Weights of a small GPT-style language model, trained from scratch on English Wikipedia.
Size: width 256, vocabulary 8192, 13M parameters.
Architecture: rotary positions, untied embeddings.
Training: a variant of Muon for these matrices, 506M tokens.
Each number is 128 + 24 x the weight over the matrix's rms, rounded and kept within 0 to 255. Layers, rows and columns count from 0. Numbers have three digits each.

# layer 8 MLP gate, 704x256, rms 0.105, rows 83-119, columns 0-127
111136130135146166157129133124086115130126104133121144145138104129136115114146146111149142115105110124129090142119104138119142111110133107150091119116132118157130108129121099113126181077091147112154149152129131156137146144139144054132107120130089109144163111099110156097118137102115126117146117123118095112130120104128109151129186136160080103149136144175113138094137135133146136134137
127154136092113139156136125161104107157127138083181148109110150126112178090161138105123111153063147116145117126129130096152140161109125100141119190098130105131119153125136134150125114134130159097114141120135170128119159111082146153158109153119150089102088161113154137063153129128122117113143159094120092174123077133100151116115129152135119170145113144100135165173116144121082121116150
139096119201088144159135162138128098149130103131155146174140122086152110109125120093160133143152094147113137171111119110147142144103158139112116131151095141135168135081107155134146150149106130128141078171193134130143125083146147109122116170105095127133125146164089146135148109118104180164080111156144136112131117126088156161159110132122137107134102108153109129163149074122140131106127
128160124139153108119142129168070123159087134145137115152135184112133127140146132086115138162125168110126100110143149131129136135142081158113096168106162120110128123131126111077148153119117128093099164070106140113111158089165110142115133135094142157126177154104112135109141134108093105110150118089131092102116152140115130144092116153132136123125167089133116127025107111085106169135119
117067154117180118103170145134146098105119154099145127153166153147165125185124155105130107154144155163128106087131189092118136132108104107145123149159145091132127103154120103107100131087117092126117095121179162143142111099167148160128156119158113096156146117142103109130143133121108128153099137143133121130114133128121083123109174118120150127132065127144117108109131174122154184146100
104099150103102137134095130137118142127107154141115121134132131117139116086159117121131146124134107141126129130135115123138157144143130125114115102143125146141125116157154154153129135126131114096110127113144130113113099139132061130134128138103125116110127115162123134116116106139125122170142091121144133102122153104107115163129100123147090123094073094115096127151143128145136105135084
143119142107137130118132136108124169116135187102138137118162125157127109125146139093114065121072112140133128093174169107133146099126153118118088150124137083110132150124125140124143176125151127090118122116122108061146107045142164138161108149167105071104130123132151082136090141093148119122078121172142115125088143096120099110157124190132106150149121098124092140072135126132139128128145
103158132089169126105125125085156131115158134129102076139081118135142159136142157119137107129135150133131076172096108114150091164150163120107093116164135110137125140149119084115156109148081158129121176135104119104122121126149149137113090080126133096142123124128107099131198120137097132098134105112099131147115118117109126131145135130102119114113113116141095110105132119104117146126150
142128133101143140114145152131126129111146127155101114152128150100111170148140105119103144122113127136149111125121097154143141123132130102142112134162113120125069106135127136155111136127113137136120148111105123123119140137133102159117122118128102125100104136123107096111115129138120111163144152121148082131114121121104171145140128143160122108115130136124148133106112125157123124092131
150102109154094135092129162167099164161129133129107160091125134117119096088110141106093157113157106142140145115133105104125108119123103148102176141109114124139116133141129147165124083132125160151099098131118157131119083126131123123097119110129110127126153105136102165092117167151132139136143136132135149116149169182148133107105152151123150125163163146110168160113096101147166080121141
139125127065108122148122154181129106109162140174138150100162137117146111146116085144181130121109121112104113110126148113185124115110142150112102129142124087170121116126130134143178156122123110169123144142153151100123099110150163144111148099155123082167137065131114113142132133149127108100140063139138089120126082065131157118171115086129175171138113152115118133124121158154120093132161
132135092095100146104137082133119105137099138146103148150161119129146119112091125139152131114140126132116124124117162113142126143091166130081153144133089149120135144148124161143134114189114123126096107159150187124135099076116129165164131173120129138129089109177113156136158121114137160142099135140105111148089115144145160134133133095162126105156122162126106131089080115119162110121131
104106094138150122151163075121102095125132092115106098119187118137189136152119156086141154124110121087109097179179152151113102096150117141107111119109120117060166143117110087131095167120148124173104117135146126098111118095119094163127141094121134160078120139166135140099140083131106114135143086162154102088101133104119107123149134101103102133101145122128114099117143107144123102136156
116075141153132107150110115094158151167131083101129121133158128149161109069133135125113116123126061116110209070131160104124134146134099141097145092130154143121089126142113082114148106145102130180128104159171132139165111115145121147131130125151137114106091119120142146143165134095126115136127142134136152155158116129139123126131123168123172110160108109145123144121181163053149141148112
145090124106120160192144146090145174127091096134166137110130145114142128124138142105103159133124132142112129088133142123111106122137082150051125059106160150133153095072131074099152098161143087152169123107165119106103137103121172105094101177103103091103123074156120141122101115161123158129123108103159120124151121127138169091126152108121148148117144119097087116166144114131107135108159
146083099146078157162146091122116141157168110153093134122121136094114110129138123078166098159121147100170143094128104090124143114158110107120143096148126133120138103114133114114129135105122131102118087145122138124142127135135119131131155114142127129120132124117138128098101111101109143108143107120150107125118108149143138121107103126088188111115069135148128171108156122118144140131095
116158134118139147157121114127061088139114140132171091146107157137157126096144130139131124135116099087127141131127127162147138134103184127110165141119091151102134160103117108133093091133124137123121145133109126128115149146167108170111167111177096103088154134173153149149108147102163153097131152115078115113164117169169097127158146177119070121130119168114169146131127148108143139126147
160147125131165121135119115111150119144142114115139144123125132128157088104169125134111153132141106129154110110129146134106109155114142136151138128114120175141153139147111133134073122171077115130160148101172131125098139105102116141137097103126165113110122131127103121151111107145083170112129101112147078136099116112113140102129156114110135100133167160105098103136151137166152173120108
084130106105113143147139147109102098124098100156121137083144136146120110144140112136114146120124116127099165083128165074082078181101140138132101148130136121113139137084112123110157142086154137153148121152130132129097117172149128107148106179118101114098140143092169130124125080087086163115176103127120138106099133089091136142141103112114127163141137184122131144164110108126095148124134
108120142139151161138089103163104105100142116115092151118185122143134092138095155091117110142149130162129123104108147143157095122091155127102158116079109103156125122120108109125137115057149143128144127133163156152124131122141102123121129153109140122186107081122134115163159113175117113087140157126180131168097158149138116167150149150158108108143143132136153098104089162132086108123150
076111140146158166072131176112111137118149109095108082086138142117123117115148161121103145138173123103118106149110104107102149138154137141150111107141133167157105127187141126139123122090121079162151166139155137111101091145126095134107097107127192153167136093131150114130119117151142143091162161108138176146112061169134096167115099120138117105131158139143117146210151096147108107103131
158146120109170117139158114105104134113137133129173117116116105118143126128177121138148093109106112151100158146105116117112095122167114152132141131136095104146155098168110135097122115120142124192136161154120122126131161167132105111117121129074151136168160091140143118129105119116083138175072098140118114102143167137112106125107132134125128112136138155132126120130158087073084101126101
110157100110161123110106118094113174105141128155133154120167122115148133091110085157161085120099148137090142136122145151117070128091137182130136091133121110113149118106143139119111135111111133111143107155146112111128107093143120128130115131159118142136156105070112143159153110099066168158118127069116127127138171153118156153112145098110115109134145114176169126102140151125118107145171
113147118170156167173165127146127152157133131107120142120115122136141168104103129136111134069151141151097136093128114134130134120108095119173095133090081132118159082133161166129130180115132134114209144105154133131158110126132109101136158145138147116161127163093177136112113127103060089123113123102107091167173112113146113063122114163133132145090123145115131143131147144132133127125128
101113130165112116111160138141119113136074168132124145113125152145134142142150116099110139150145118093102078154113154145114159132096152120163150179097106116126134136143136110122136125109138106097109112137167130086144155099119113099103136087113127112116149144087196179131127123091099126101124161114100102110105193109094143165133138134151157129150171117113148167128120081129140129146180
131105167161176132147133129098108112146158112118151147151083140143146120127139123171131127091098134136120137139149144125137128154143160117118119115116138160103144089114149133124146149163130142102151100125127121109117116119129143123097159121098112129134129114131181163143120141139161119125105119116116160124084116071131115108139119124106121109127110165106128152139126101148130099130129
161112159161158135166109124118083099135100146139143149171110106155115102135118134154131149124108135142110101116162131134084112114144172118099124103133136129118163104126146115146097166118117129134112166154103101188126093114127118158152139105163113176157164120163182147134162136119169161183134136114119140125165122144139130129138130143106132148138120152100192094122123149127087159144075
136140096116123125107133151108121120132117135155106111118128100129161105124116146109140139133147094148092137136161171069100138147146132133147147091151105140140125132120109157078131155118120128108116084131122117153121168129150124122150101110136068078151105126168149078162160175133066133152153098107083124103156143165126105109113107085102091156163127159102127141168086120137096128135133
159137145132122162143152135113179141137113181132120134125105162122153125142122183148109089154159117143114108124154155104118118150134159124136158131133086136117151127139130114098149129120135130125137144138166082097136124102176117125108127095120122124134115150082124109173164137117109120110119106123128139137095179100145117112108137145089138120125118168147105099162151148143129128143116
131105164120146109112084166106126130125136112116145138112107121136151094160137112121140109123164090166104153123123087116104140142148123134107157135143106102129076146161065161075147129105108137174093121156144149142107121088115133149116108111110161169167104148108114170126107110106078115161135093135092115124106135098114194135147120177125117119115125114158160112128135133165140171140161
149147055118108139116145094158121163155108118147132158097132117135159084103128136145138166110084106114119148138126166131140141151171140157107143162138135153143130116134131164134178115130110138144139126116138173118103139095093144124137120099116148134142140093145130156103096169139112114142140094106131108160127135131105120112113116112106149088114118129128136110143119114102117119123166
118113123101164163099156117139170129077104137139109113095125142123135151153101125145111117071135146129175139137143102147135147145126128185158108124177111138157108127064134155151151119153113083123122158119110098111127133078131119137134111094126158101123129103084091121112163122157095109157114101145136137148177153123143156118139146125102153105182126136120111100115102098107157141117127
129109110181138140093149100077111129125088124173158122121138125155157140114135092087093112134143143077115105162121150110159127141176145123118117117095112127152133121112080150094113123094132135150126114110147140140120099121131138136145128122093130137141147130138183102129136141133105122129150110109159081169141145156094132130143119100122089150133158112131139100149140109113134114107123
157133158107138129106114138146095096127142117176125099117128152171114098134127095129108106108128146125142117139101123078154152126157149150125139130112135124138133162135129152189102142129156130145117124105128175180121169110153157129147117139151133117130166139159120107114165140137174094187160161130145083114117108087127154138124111131153121114170126128126119074129099165094156160155133
104122159107126112136160115113085127101122134119082140117118148158106101116110141120153137117168138167142146130133152132120153160107105137140142113130111154112162129104115130118172104151170147123091112139168134103121166124102151147144118137106128115146126124120147118134165125174111115151114111141147095135098133090132105128154133129106151122126136186091108108130107121142155126133107
135170118165150147122064161129122125128130106089114119104109109181137119137137115143132123107124092125110142093119132139154147155145116126089129057107131092140116111114160139082154133123139125107093149100161097120116122165132129134118151119135107088129134095105110175140127100121163112119121119128092133143133157110144138099146161106125193100141123112141112161132123102142131142111130
146088100143113123155154130135096107142112152146132113163161105156138142142129137124116144113153104136139109100131143127115100111100126171156137149082167161155117103072154104114146138090101127146121140088143137127100127121118154143135125172089134172122110084124138123121184121149124143100160107149158135142104164112120108140120141141091152135104131132116147157113166139123126087114143
# layer 8 MLP up, 704x256, rms 0.11, rows 83-118, columns 0-127
104126151076146096134111122104120137078120106153118150129110129105129102166136153114144102128122119120121100120131123123126124100160125127103137117084149078135125145116054180093101142145128117171106113144121103154124089106092115137120146104075166143180133157126123097154128170159108139126135134120153110124109149130132179149070105161171137146136123109171122142121151161119139120120133
075159093114113085093122129162145130124153115094142094126159139108100132102118149117156104115131147150119150076125138129090150144085130159082079123139177146120161127135130122130137147114096149106117129132101097076112129136117112138115169117174164150082112126125153134123119166081186135089126128114142144159130142108147135144143171082113152110129149129122172084120146143122158107141098
141117110106134102093108107126147113135143155093148123111107118122108106147131111110088138132064124121167141130119124077159118100149131109118122154107127148111112142137103123164137097154151090139117115118095144129132137080120125122111143082094107132126111114138154111193092067148139124148105154122145128154087089139147091126144113124127112147156106152130135123157105134124128116125098
144097098111122150110149173123093149131170176140136117134101122150127095073146131064127120157093154122105120084165126168163092072148141165108086098094119124118190093172177132091126141133113108104197144107120126091072102097111150156124105120152141113106136112117092124118105166178102074142127118133142143139114156132133139116082116126126105133153135121132148155132112099133126145145145
142124120116099155133105119129116127153113163126171176180147091115120109156101083130121151117129104145177123163123108168134157152165144114146195093129109172124146175145118138108141139124126127151157144118077113135092128103113095119114115138140063126116144169155146119108118134121066125132131126139123123123156144122116130142127115140116069099132133140112133132140100150084140114126135
080080112170120160107121145145123157153135154121134126132134136146157139134128112158125148114150095089123111111115164108077130134138114105122113110144133152130132155117143100097121110155134141155108128116124137166139102119156133113130139174110143169157117163130083114100111136138125121136131102137144124116116158130127107142161131132114134151116087102116131146092132123145148132166082
126167148078107103124156116114130130085123164144130110078164113165156173120134115128135116119100092100129090141130220133148109134127078141111155141129131141122100132104131166138109111127133092171081119121121094176136118111150166146128117153154147127160126119159138116095116167083135136156153154099110070136123170102117099091145156087132137133133136154058079143142097097131131114121132
141142111128132143129123131128152121129099119112101131128097118110129131143137082132147101133110157121102131172080171162099137123141125140113110123144095088133104129139140173114086177128110110137104111107099113116107117145121143143148113137145128112155124110079129118091104128101143112113127118094165135136121114101156184196109114122169132143147100139132103160091142114110123100086149
128162166151137145164111144101143144126140138135154132136112136162127124122149102108149112130129119166151122122114128122143114153117132105127117093108136134108094151139131125124145119149086102136161128087128102132080145112149128103117083118135134105111120125169130111102113113112131116111187114143133103153144097104127154151136112110153087111160124165130175145130127099126134142123134
174113115134129132112119145156123120158154127139108113103136095144112126135130143128129100116104049120138126113107101100134129109133129131154150057132183119087108117114164141149158149092090096144165079147165137141079098157145090126077105142165160129121134135174154148108169128153158139144125114132138113137155086142129143149129093140164147172108154111176132172134121122115138096157143
150116178161107116156128092115122130141155139101113115120162114158130129132115150136122106150164121131139150105115107111124144126144091139155123111148135137104107159160083127099078101162159130098091118130142142164125138119129114132119106103131149148082160132112157146132119128145148138129141144158114143115136140122097143118120108138148100138168152147080144146142143158100100057152110
092130123123126102104089114125124094102098138145132148169152067087112146145127161131105126130102162092095116148100111112120128151080159067124207142105123095130125117152137137151115143105098156151106091098153100117138181120128122153146165127163129124117067160161137133129138146084120147177103159106100115172145097146096114167114112127144104098167100169165147134129104152138127109125135
158149159112143124149152139166094165168137116145144110145127115083128110135119125126141113154066155103134106141143152098099161128134145126112124128121131085106144106143117157081123132118136141105153095155145103126105125159114113085113136164109147149142112164129103142106132139112124130132132174118143106169089119082130151112105112147143108181153170089137122115162148114156075119139138
098120134151102117094096107103134096135153117135147115141124152153190189085148172135152096146194131140119179103148130181120140180154052147120120097099147123124116115162114112081099102175130114107108116148155132128129105114103119102152129113167107132124121114126116172129149084135098123110105126160172141162159151164147152136135143119155151155148160125118116117119079116106132127167142
158109121129111153160104128107108099113109113110168114149100134164136160114148144118147131068100159100082177089091121121092093129139117156091126142116143123090131103108126119100149116162137143125145141134156126112075134097130137138130134086100159143171123112137108106139139147106140124107145174117183131147182095129122128125182099118129121135182137098120136157105133119145139135151168
124143098115091100155097109111122096137111074133151168115131135128119101135133109129112114110089133143101111102116105140109159127112106097127163101178111141126108123111131161154117103139134125138076141148123140127178074141091088096149117137130182132155137115160115171087115117135129101106113133124076128126158145129126148186103122153160101143105171134125117110116135145129132055111128
141165103096113099172155125096084127121121091117123115124129133171129135105145113116129182158148121120098095135073113131147115092184157131100148123122114099134123122128114127145159111123157142118137115162080121101061147160127142132108146123108199128098126113181133095169121150105111113165093107119064137119145144148137100114125140170174096112082152146130161147109121143149135157084155
155138106122101169177113081105125089153128133162122087126171135143129163145104114111106156098095138094096189143101120117120212163139172102128130149111124136119109140089174154172117116121116121146159158133109140120114154145134099148110110115097139180176174135148157133149122086130122071143151110120109151117142166116118124139144116173134126154120121115088100147141122104125113130131120
134124111122092103119124160108132125122127110127155149121139149150160147087142131112159135133133110174174165137119126127099069069142086128140110151120109109160145100155146133136142169136166113157160132149104111085112136111123130109132125131181139144116116099066138100138147154145118139165164130108130115099177125154115133107129077167113131139201163156125094125104101097101148120101119
144064069146163103112148119132102156108167125125130139153163123075160142147131125144134101168126090170130138101144165157112160134126106126135104137148132155168086134074142106191078140163123107150105149110103110107132152100155152131149148136159107121130119135123083128116085107147119102126110124098098134105123145153119149088123098139133147143131114109139118148108157114144133112130129
154114148115116150085104101087092106146149157152114161135116120116137124142111124107143158157157128145119147172121162171124104116144129144125146077130141116143167118136156101110116128113171148107120105143143087100115124166140089151134133134125115135078129111122072131107124108158164121097117103044146115125108160155166111156134142103118122115118145152095134088130099146138150162156127
122139086112151126086122097122113139110106118131150168100115128130151105116134116139117121143080126095103135119129141086130136150069108170147101129101114108139142148114121122155120120151133171148119145131104131147158112129114132127141171137101125157125113107157125138157094143121148152144128108117154116152145099122160158109142163173123153092158112164145124153074094144159122136176137
120157149111085141121099113133128122158098105128149146154090107083137148116162109115135123151089147079143095114142156151105115129141121140134163178161131131164111132135102157121104166156126120089143148118107143142081154148139101082153110171134151134153134145128156143102198107133118126101147142132113123131189138147108114092138126102141126084157134143144162131138105126110114194122153
103084153123108122105109155122162118130163131126149116135119149131126109118157142135119118133105147115112116102134143139127141134072174136142125131110105138128135142099109071134181116153137103132120119110137091115086116140138132121131105059120107126140114140139097100132089148159150128147143167126128113161112145120130118178137169140165123128161162093133120143130108110144133164142096
114114141152166131123089080113166130128166087156142115134124111083082115131113160112086116155102077130132158120160090132137113157130101139069169154116142164154115153115139135129150155105146151103158191165129152126149091169097106144132196115109105122143127104123143105094144148130151137179170123138126098101093062121148112119147106115130093130110107141120131119129125127132129141116141
136117099140123088103129180122123100144123146120126127110143167165078145110121160092146159114122138114108069154175102094130102123145126121139103170124135153125130147124113109132081127100145122100126158116114144121129117147136149129096141151091088097133122114148118082098146135140162136128139128121108165151132089145117146135161119161149129106105112133136151105138131106154138139094093
129157112121116113140092148160131130126150132123138128103086101130134100118128133129096111150105157084130114126108115093136103117135118102131179143143129126122155167105122149139117157117130144132154149112128080138100117125150121135102165121141154111133154173172139104142131142136121078159109118150113121096141149182134133091150132153122118091150116169104131087123095108140110168140151
136137116137117104118119154128133137101113161193088107125131143114112090130116155132151147137118083160100108114101120109105137155140108145147133122110152152142119096119089079116088156132146107140130121155130151134141173093137114164138112143142134112115146061097131108104145131100120141127112108132120097135117142136121138154135157082114173093125107108148148114166124135124096142190123
122076155131150196138127148115138135122094125119131109125101136169115104123106112150119139129136120124119105176145148103124115094110057122142168159137129117141124148126149146127106124122113129109135156138144094150142144118139119154112133146133124137123050140157119109114136102158126141144157170125114136147125078133103062111132128166144136126131094124110136091128113084127117136122119
149071110173115121124100086124109109123171088125165123112123143166118127091119130133103145120155140149124169124139114127170149156110109155091129138143156154116124090124113157104120146155149153076120106110125118109117132120157139141120104140108145140169120108147170145106120105167105171130134108147152118134162213151131107140139110125090119166135128099172113161109105163132082159133178
145156099123165115176108124147139146140142114136167118093107124135147123119124140146133165150124120176104147112137178139133102130123145120133116105125126139097116140100163125131127120146132149141152131100081177082144151105122128101113153105120175146095134171160124152111107094122122139123128128131135123104132083119098153133122118122115099155148116153113138149090127138111104120142119
103158154162093130109138113080145145146102142114098148133091100141103156091170105099165136115155125144127124204091162142161174153117134131097148164115181170157118126111187120102100089125125069161097121169168142117097147171079112136150118097127107147099114150120125152149155146100142110141138155111140179153124158098101082127111100148110113082136154143125136154093128190141179108142123
140121107134111113125102185167124113129175125150133129092163128161128137138156111093107126161126128118142107106153183098109106133120121095108105169124128120139126137120136134113101134100148117108119136087096100131108134107103133143136118140128113147145124128089134135179122123097143150153125116114150146161157129133131135114151135116125094136130114167120117152161147123102170130128116
128143162156118104130157132158164129104087167159103170132112140143160144085128151136095127118122139113140154106139086124167134113117142136138127143141104139133123174150146159162142153143089151139159086079142100130088135131139171145116142122132099143125123189149097109159118136098151155158120135121126137132157115119102135144101075118116101115161169147125105140132151133156162091136116
081155136129115109124173119089125132096132139098115142071129117133152112132132080111120140147124125160159152160153170151107160121147137139157145100146132168127100146126147130169131110099121143081130083145149123107112140138083126168125155093127112084153148094115097189123102125098150136140102180138100136108095109155164175143119105151082149120128105133094167086172109133138111120110063
127144126102162118125064108076148184137106130112115134137103116147137118139113108139109164116129112134104140103126096160112179160100118134137125160128112139119125131129165130127101134124143179113179128147161123085061132138137098102163136127154161163152176132101119086127153125115112111099152139131105099127123127127144092103117088123123139127102113080122162102163091143124130134146145
# layer 8 MLP down (transposed), 704x256, rms 0.0623, rows 83-118, columns 0-127
125070127121129078133120115137122122152121106156105087116122127117106171110095124124121073114127118113142114096141112120162113124150143091161105110136116170151136099113136144163158147082101114109138139176106130151132172125121126120122155139113154122129152126155098144138104147101103104118129078138117136123108112111077116164126142141126129130133138120140144082109138151148114089140146
132139145141110122128132109156170109143132128155140136137134157133100101111141099106138168133122122121142133113131114126084118104152139147120130149141115100121124112107131130126142131091163128130147131119146067099135119137124132096104116115091139154124128152140164138086121144125158145107140126153134126113171171093130117159105154089139192139122117098180096140112115134128131130173127
176160133105109133127094129124129140098147123110126128095098138144144140133161149139150151133110152118123132096111114175175125109112112129091089109113145097142119169146116162129136151115157149118125112087178164093111114120143094108108114093166138147141126099127113142111128130110150100157119161121143144111141154081118098107139129122147135145193116146110139115104130104152104102148151
099161156168106110130132110138154130098105140117143105160105109137123140148115110150137086147153095094125123138171112144115103147156112115121126139152124134119115128090148157128096092170140093109135141166098147150112143145140168166135168142125153120135126116116190140153115151153121167113099129104115108114164168113165086141144126138105183142100156160156132120119113154163114123105151
148174101122110132140093100115083145126110145155071140166098134161170144092163150112132148123144079123167108087142105124128092130113124110061158104131115146136116124134148114152137124114156116101140132115146145154116097145127139147080168160140100140083103127125100099125075123107144119142110149146113130110147120123145138113101121144170077152123123149151180107092098099121137151130138
122129147126153099115136133158126139125146125118157132136139156138133117090097115129133139146125137147117131140115144080124111149130142141115078149068120082130155125138062125133131157129116119122100156133129120128121147132061201115142112139148146103116128119156143106137176114111123085126128171121122101141109071116138122117124134103146163117117096114094125135104097114136136125121120
147145119163097089100165094063137087110112122127111096124119160146137115131111109109126068106124122115118122114130137144140110079121150101099108142097136140104092127127140139131103084105133131107139157154104121110119091141109131118142138138179129109160136153077122134075103196078152135090104147150129152149151078099099128156146092143155097118115139131162149110159139070159153100105144
142163136147136145124090151130088154133108122126153151096162132121129110159101117108102136130123143155161170108134101124141107123106139136149108086139127138137116139126161123138133094145147146126121105175121145101140170141186147157149118135135090132093135130148112151106099163115152135105137168134115063157116168132130081129125142125117055161144129134148162133174122144142140146153132
148100156151154101124141102096143154113101117101125139136132129098158136158156136167107136124112136097111147153105142154161124119065138130121156110137135134121120103134138123095118141123153186154098090147093145120146114144132116146150157121145172127145146151137134153140107133102121135131136144119120174070120077143131100090155134175122114141141164122114122117164140166108137115152122
157133147136145142130123144137138093171129101113124120132130132107117121169136132139132154113123149156124108128145120136115117146136165132146123115107139102125082141169137150116115145120101146078145175120163129171118091152103109137154110145112140143109131116139128102140140148147094099101116108135161112154125134122146116143134088146125125152132145159161125159153132187123088090136095
136161148148088170129170144176141155132125124084146161094105086125139109076110139143153073153142137122160113067087160133135123106099153116109120125147162097155158140112147105119134124133173102130122108141156189102114080142110117091093128160071146169107142146122082109152152158171121118116117108118140149095143104124158116111148102126123112138107202132152077101138101111135130090144103
148138148110136130106115103121152093165166138092126130154199144164159159099131135125121142116109134169114125111135151141141093083130107105157122073133153081124142145103137112135106135105107107098093160156114110149150134105122116078146153146114120132115119125168110132092147159147150150102132159122105138130119097166132123137118085140143156113081155135159121155114098167156142141171103
175148160112160130142112102122125109132130130127123138128110112115115132155167123140147147133083138083144115126195102133090124129107169112112160108112092110136093120100108166104120143104114125154131114109122144114116158120106134117111120153092102132119100131128138138136140141135113135153160134166127079183157115178141128092125127163135129166119138136144155081158133126163124074148097
131096149132142120123108101127133140173142111151104133142171160133119156112094114125112144148110118100140113079127163080090161167129089095122160107162093131108082094134114116102115085159180088160121123108067114145186109124098155122121131123155111129136121150063119114082177099103121126124159096102162117175132102129114161107159130088151116124173118157147148118139149121068109133144158
133092106159136079131147127147156123136168129137122145111155108116161132164183112124169072155118111137107153150142151114147092114143107116091121082143154142125143148102128125156113173096128136121138128065135110133137152136091135125121117176141123133137126114093156112101109145133159164078155148118152122138137112130114132090154140162170106133138084136120132139114130132147164140170175
150166087107127162110126160093110129080152121101156167094141124128141133068113152136148100078141107133112136107132115103125126122135112083149145139144151146194113118105147142133093123154163112095095141145158103166171123137094095120135142129124100100114124174128139127118117107145121165102143092153139150159139083133094078113115100120093117151147091085115089152124138142152105159133094
120160099097129132111140115092103111139136113115147140115122111109148126195142109132135110104096137128095127130089102162121101123145166150133158162106141126122127131191135146123136118118117101119141137144128129135161104168167081125121136135119153115171117130155108118159114152159121124084120136113086098143181135183126125106117134123112125169108129120091098132144143152113108141079119
146126136118098132112097115142135132174149136136125116140167108143178124095120115117124111123147110130133096131114150156105141125147113157142112109142128195144130141112127126118189156111104114126153147118092125093131145177142120136118166108102148117132151087138118165120099153127157153120101140137096121142158200088118137168139143124128138142138117107119095106122108122094091135144122
120153156142125150076149145151120152104074091165136162104121099119088089136107123124142102120115153133128128148108095089119123111137118164175109113150114101119143127085152155122090134130143133125137126136102134168093140111185123135110104179101140143137116151120150143122149131142100166101145130097143147140103152134114131129154119138113093171078187122089156123142137102133082145135159
191130155132089097134132162139115139105117089149134167168090151106098152131136051126132127102149111168117110170106101136116118176140167119137083132119125137106152114123162125100158121156096092127117122120131124139094163141150160151131134194199089159142181119122118147100121158107137152140161155136107163145174113130122109143137132107114171122156127114179118112096122119112146162118128
136141132129125132143143134169103102168166108159165083132151136139137133131108150107170141111127157123134124120128120153148155165106133146086136105109143102089154102120119131149116080155138115130151085127115144140139112159093169161122119175156075127154103135107171141114107102167131120183114130121152158151112103125187130111106140153139143093109121142172136093131110139117158140113131
116175120077139134090156142094101120077116091154096100087161143117120138109163116131124115118095111158125120153103108118119131124122138129124120189149128117129146116138090181095146189138096134126110147086132130140115111128165117124135138167102134123139092128124094137133112120156112125174175109153158125121169151130146132097149128165120096106103128128138139089088161084088123102118121
119122147135090114116125156149111129138141104162124127147149117113103111107130128130072118115204118142152094109136145128112140119122075096149121182161163121135104118081119130139145158163138095112119115119120125138101108097151116103138071140126135133104135159101110112176151101177088116131130163133110139114129099133113143141109136157143128150090090120121114122120105091105142132160143
083130136164094122107087137145151158120121162095152130197136106101109125129099137143116164113087122133104126154051128176129110135107119129116178125133177123085140107130115111156114080146147160107116143113118124110107141114121094081122072109147114147116144155130110154143147143149108129178131101139145189108110145145126086164113177133100158141133097095118162164092153120130137139110098
137163076125144131092169101137113112138121118170111154176103142123169151127129157097130121135115133109122113144116112128126128112089140103124098105129125127133102147142140093138142136151132145155113105165150109106148108127133138103101129112102121072169106108115160126158130096126129141125105147092153144122092076127095156118129178168132111127133147118151155079095125100132148133154166
121114113188147090100086150128142099144055142077141136117114122141109082143146124161174145102134116118135119106142127147159147150098147135141128135106113153106155119138144129143128124140148139143161133107116138129118100122106121110112159152133111115117132116134133132133152150113122137132167155178106164146113115111121145149130152174138112114136122148090133090164120128152085134157115
115158115137141123154104122109137111109147120092130148087103118127120142151085157165141118103083156163112117120150110169187102151173161162135145122117101151141149140101113128144115169136105130084113129131106076092119106169095113098109138088113107129159123119161154145138140170110137118127108163125158118119141170136118153087107149106132129114073130116126139129151126133124120131142128
116134120149122116124116115128108137135129120144111105172133136115084118124164089110112133120147137095103111157136139129109114155135121134102129134126132154160168131120164138089158110132100110126155153156159078097133132123132131120130149131132085092108143136141143112099137110131129115149111098176126178121111232134143121091135116087119136140124138111178068068161131129104153107075143
119130113158118144112113145110137158104122126145117153130064107104124143109139117127117130116129118148112103131091147101165127130133099120125104149123131157147149114123140119163122118140174122112129163139136155090122163137103125127133145123137109151126132118127140122148146135135084118122133141161126116098127099144073082049154189146079103117175125117165121137152121091113131177119160
101130149152157121151129120131137159116127119114138129117093093121167134078139125112146129100171129135090155127134117128119109164126112104090129112093129108120136133110111113120140105138121113164132084109139140142140152103110149123154114093104161134135139140137148167126153156117100129131114105120116088125116194105145117112153127123120162078125122121133107148152136095106121125164161
126157142121130107126147112111129140113108113111070109147133126121156112123095117165141141150150130127119132129160074114142123132131154135109125138095161144117158110129109120140102134157147098118164116127116102107107102160125119094139143128135144146149122136126100128131097111139136163105131148131128065122110205158106165082112146132146167110106127153146130137111113126156194110137114
123147134118132133084098115139112122189116127089148138106112114126089148102105113089112133118147108143135152129056139098179140106154122135112172121105140168142108120141118118102134115131200138135095118111112131115123145156080172087117109134158142148115134120155142148164121141182175112122124119088121064093109109134133125120120126125150127150085116159127174094116133103158125098122086
113134142131168146139135128109083104124121132157088089149121107123122150094177141161157095193174109127151128150078097101106128074117134128133127113111124107111140129138065109131150121117133109082110128105154105125081119120107134121114137153079119137110133110112123095134161124152172129127114097155117100080153141125120118094163130112131084138121133122075129109180117136069125166103153
131120176195101146163132136146137111134120146151096120136119131100125120129141146081083103157109107134186146124122102104149165117109113122108133113125093101153100116123162155119128165090172113135123116065129134141108120111130131139142127107109130145134093119132155136168132137076140116116096141141114130139100112134126186138119110118123093140165111119109143103128118137158109100142138
095107145129139124153164123121150144109114150117084132134131126124128120151164131147144109126156150128127154141136167117123123139132126137121144113132092199132157115122118124153120117138145142088135110130126149115141112150105102106129124114122125103139108136108123119123127118097112127164111152147119208143116156118101152117146080200150184114089117167124155137145132127143136111124131
137115140132118143103141157135128123138149129120128132152162134070127166135118114107127104112106140142166121151146099139095108116155139103135174166123151149152120149140104132138132141120090166127106112145095124139135139142138171138129138125123081132118156137148087143114123132175116156150110165107171134129142203101142115168107126137145099097181140097156112138137164156110127120160139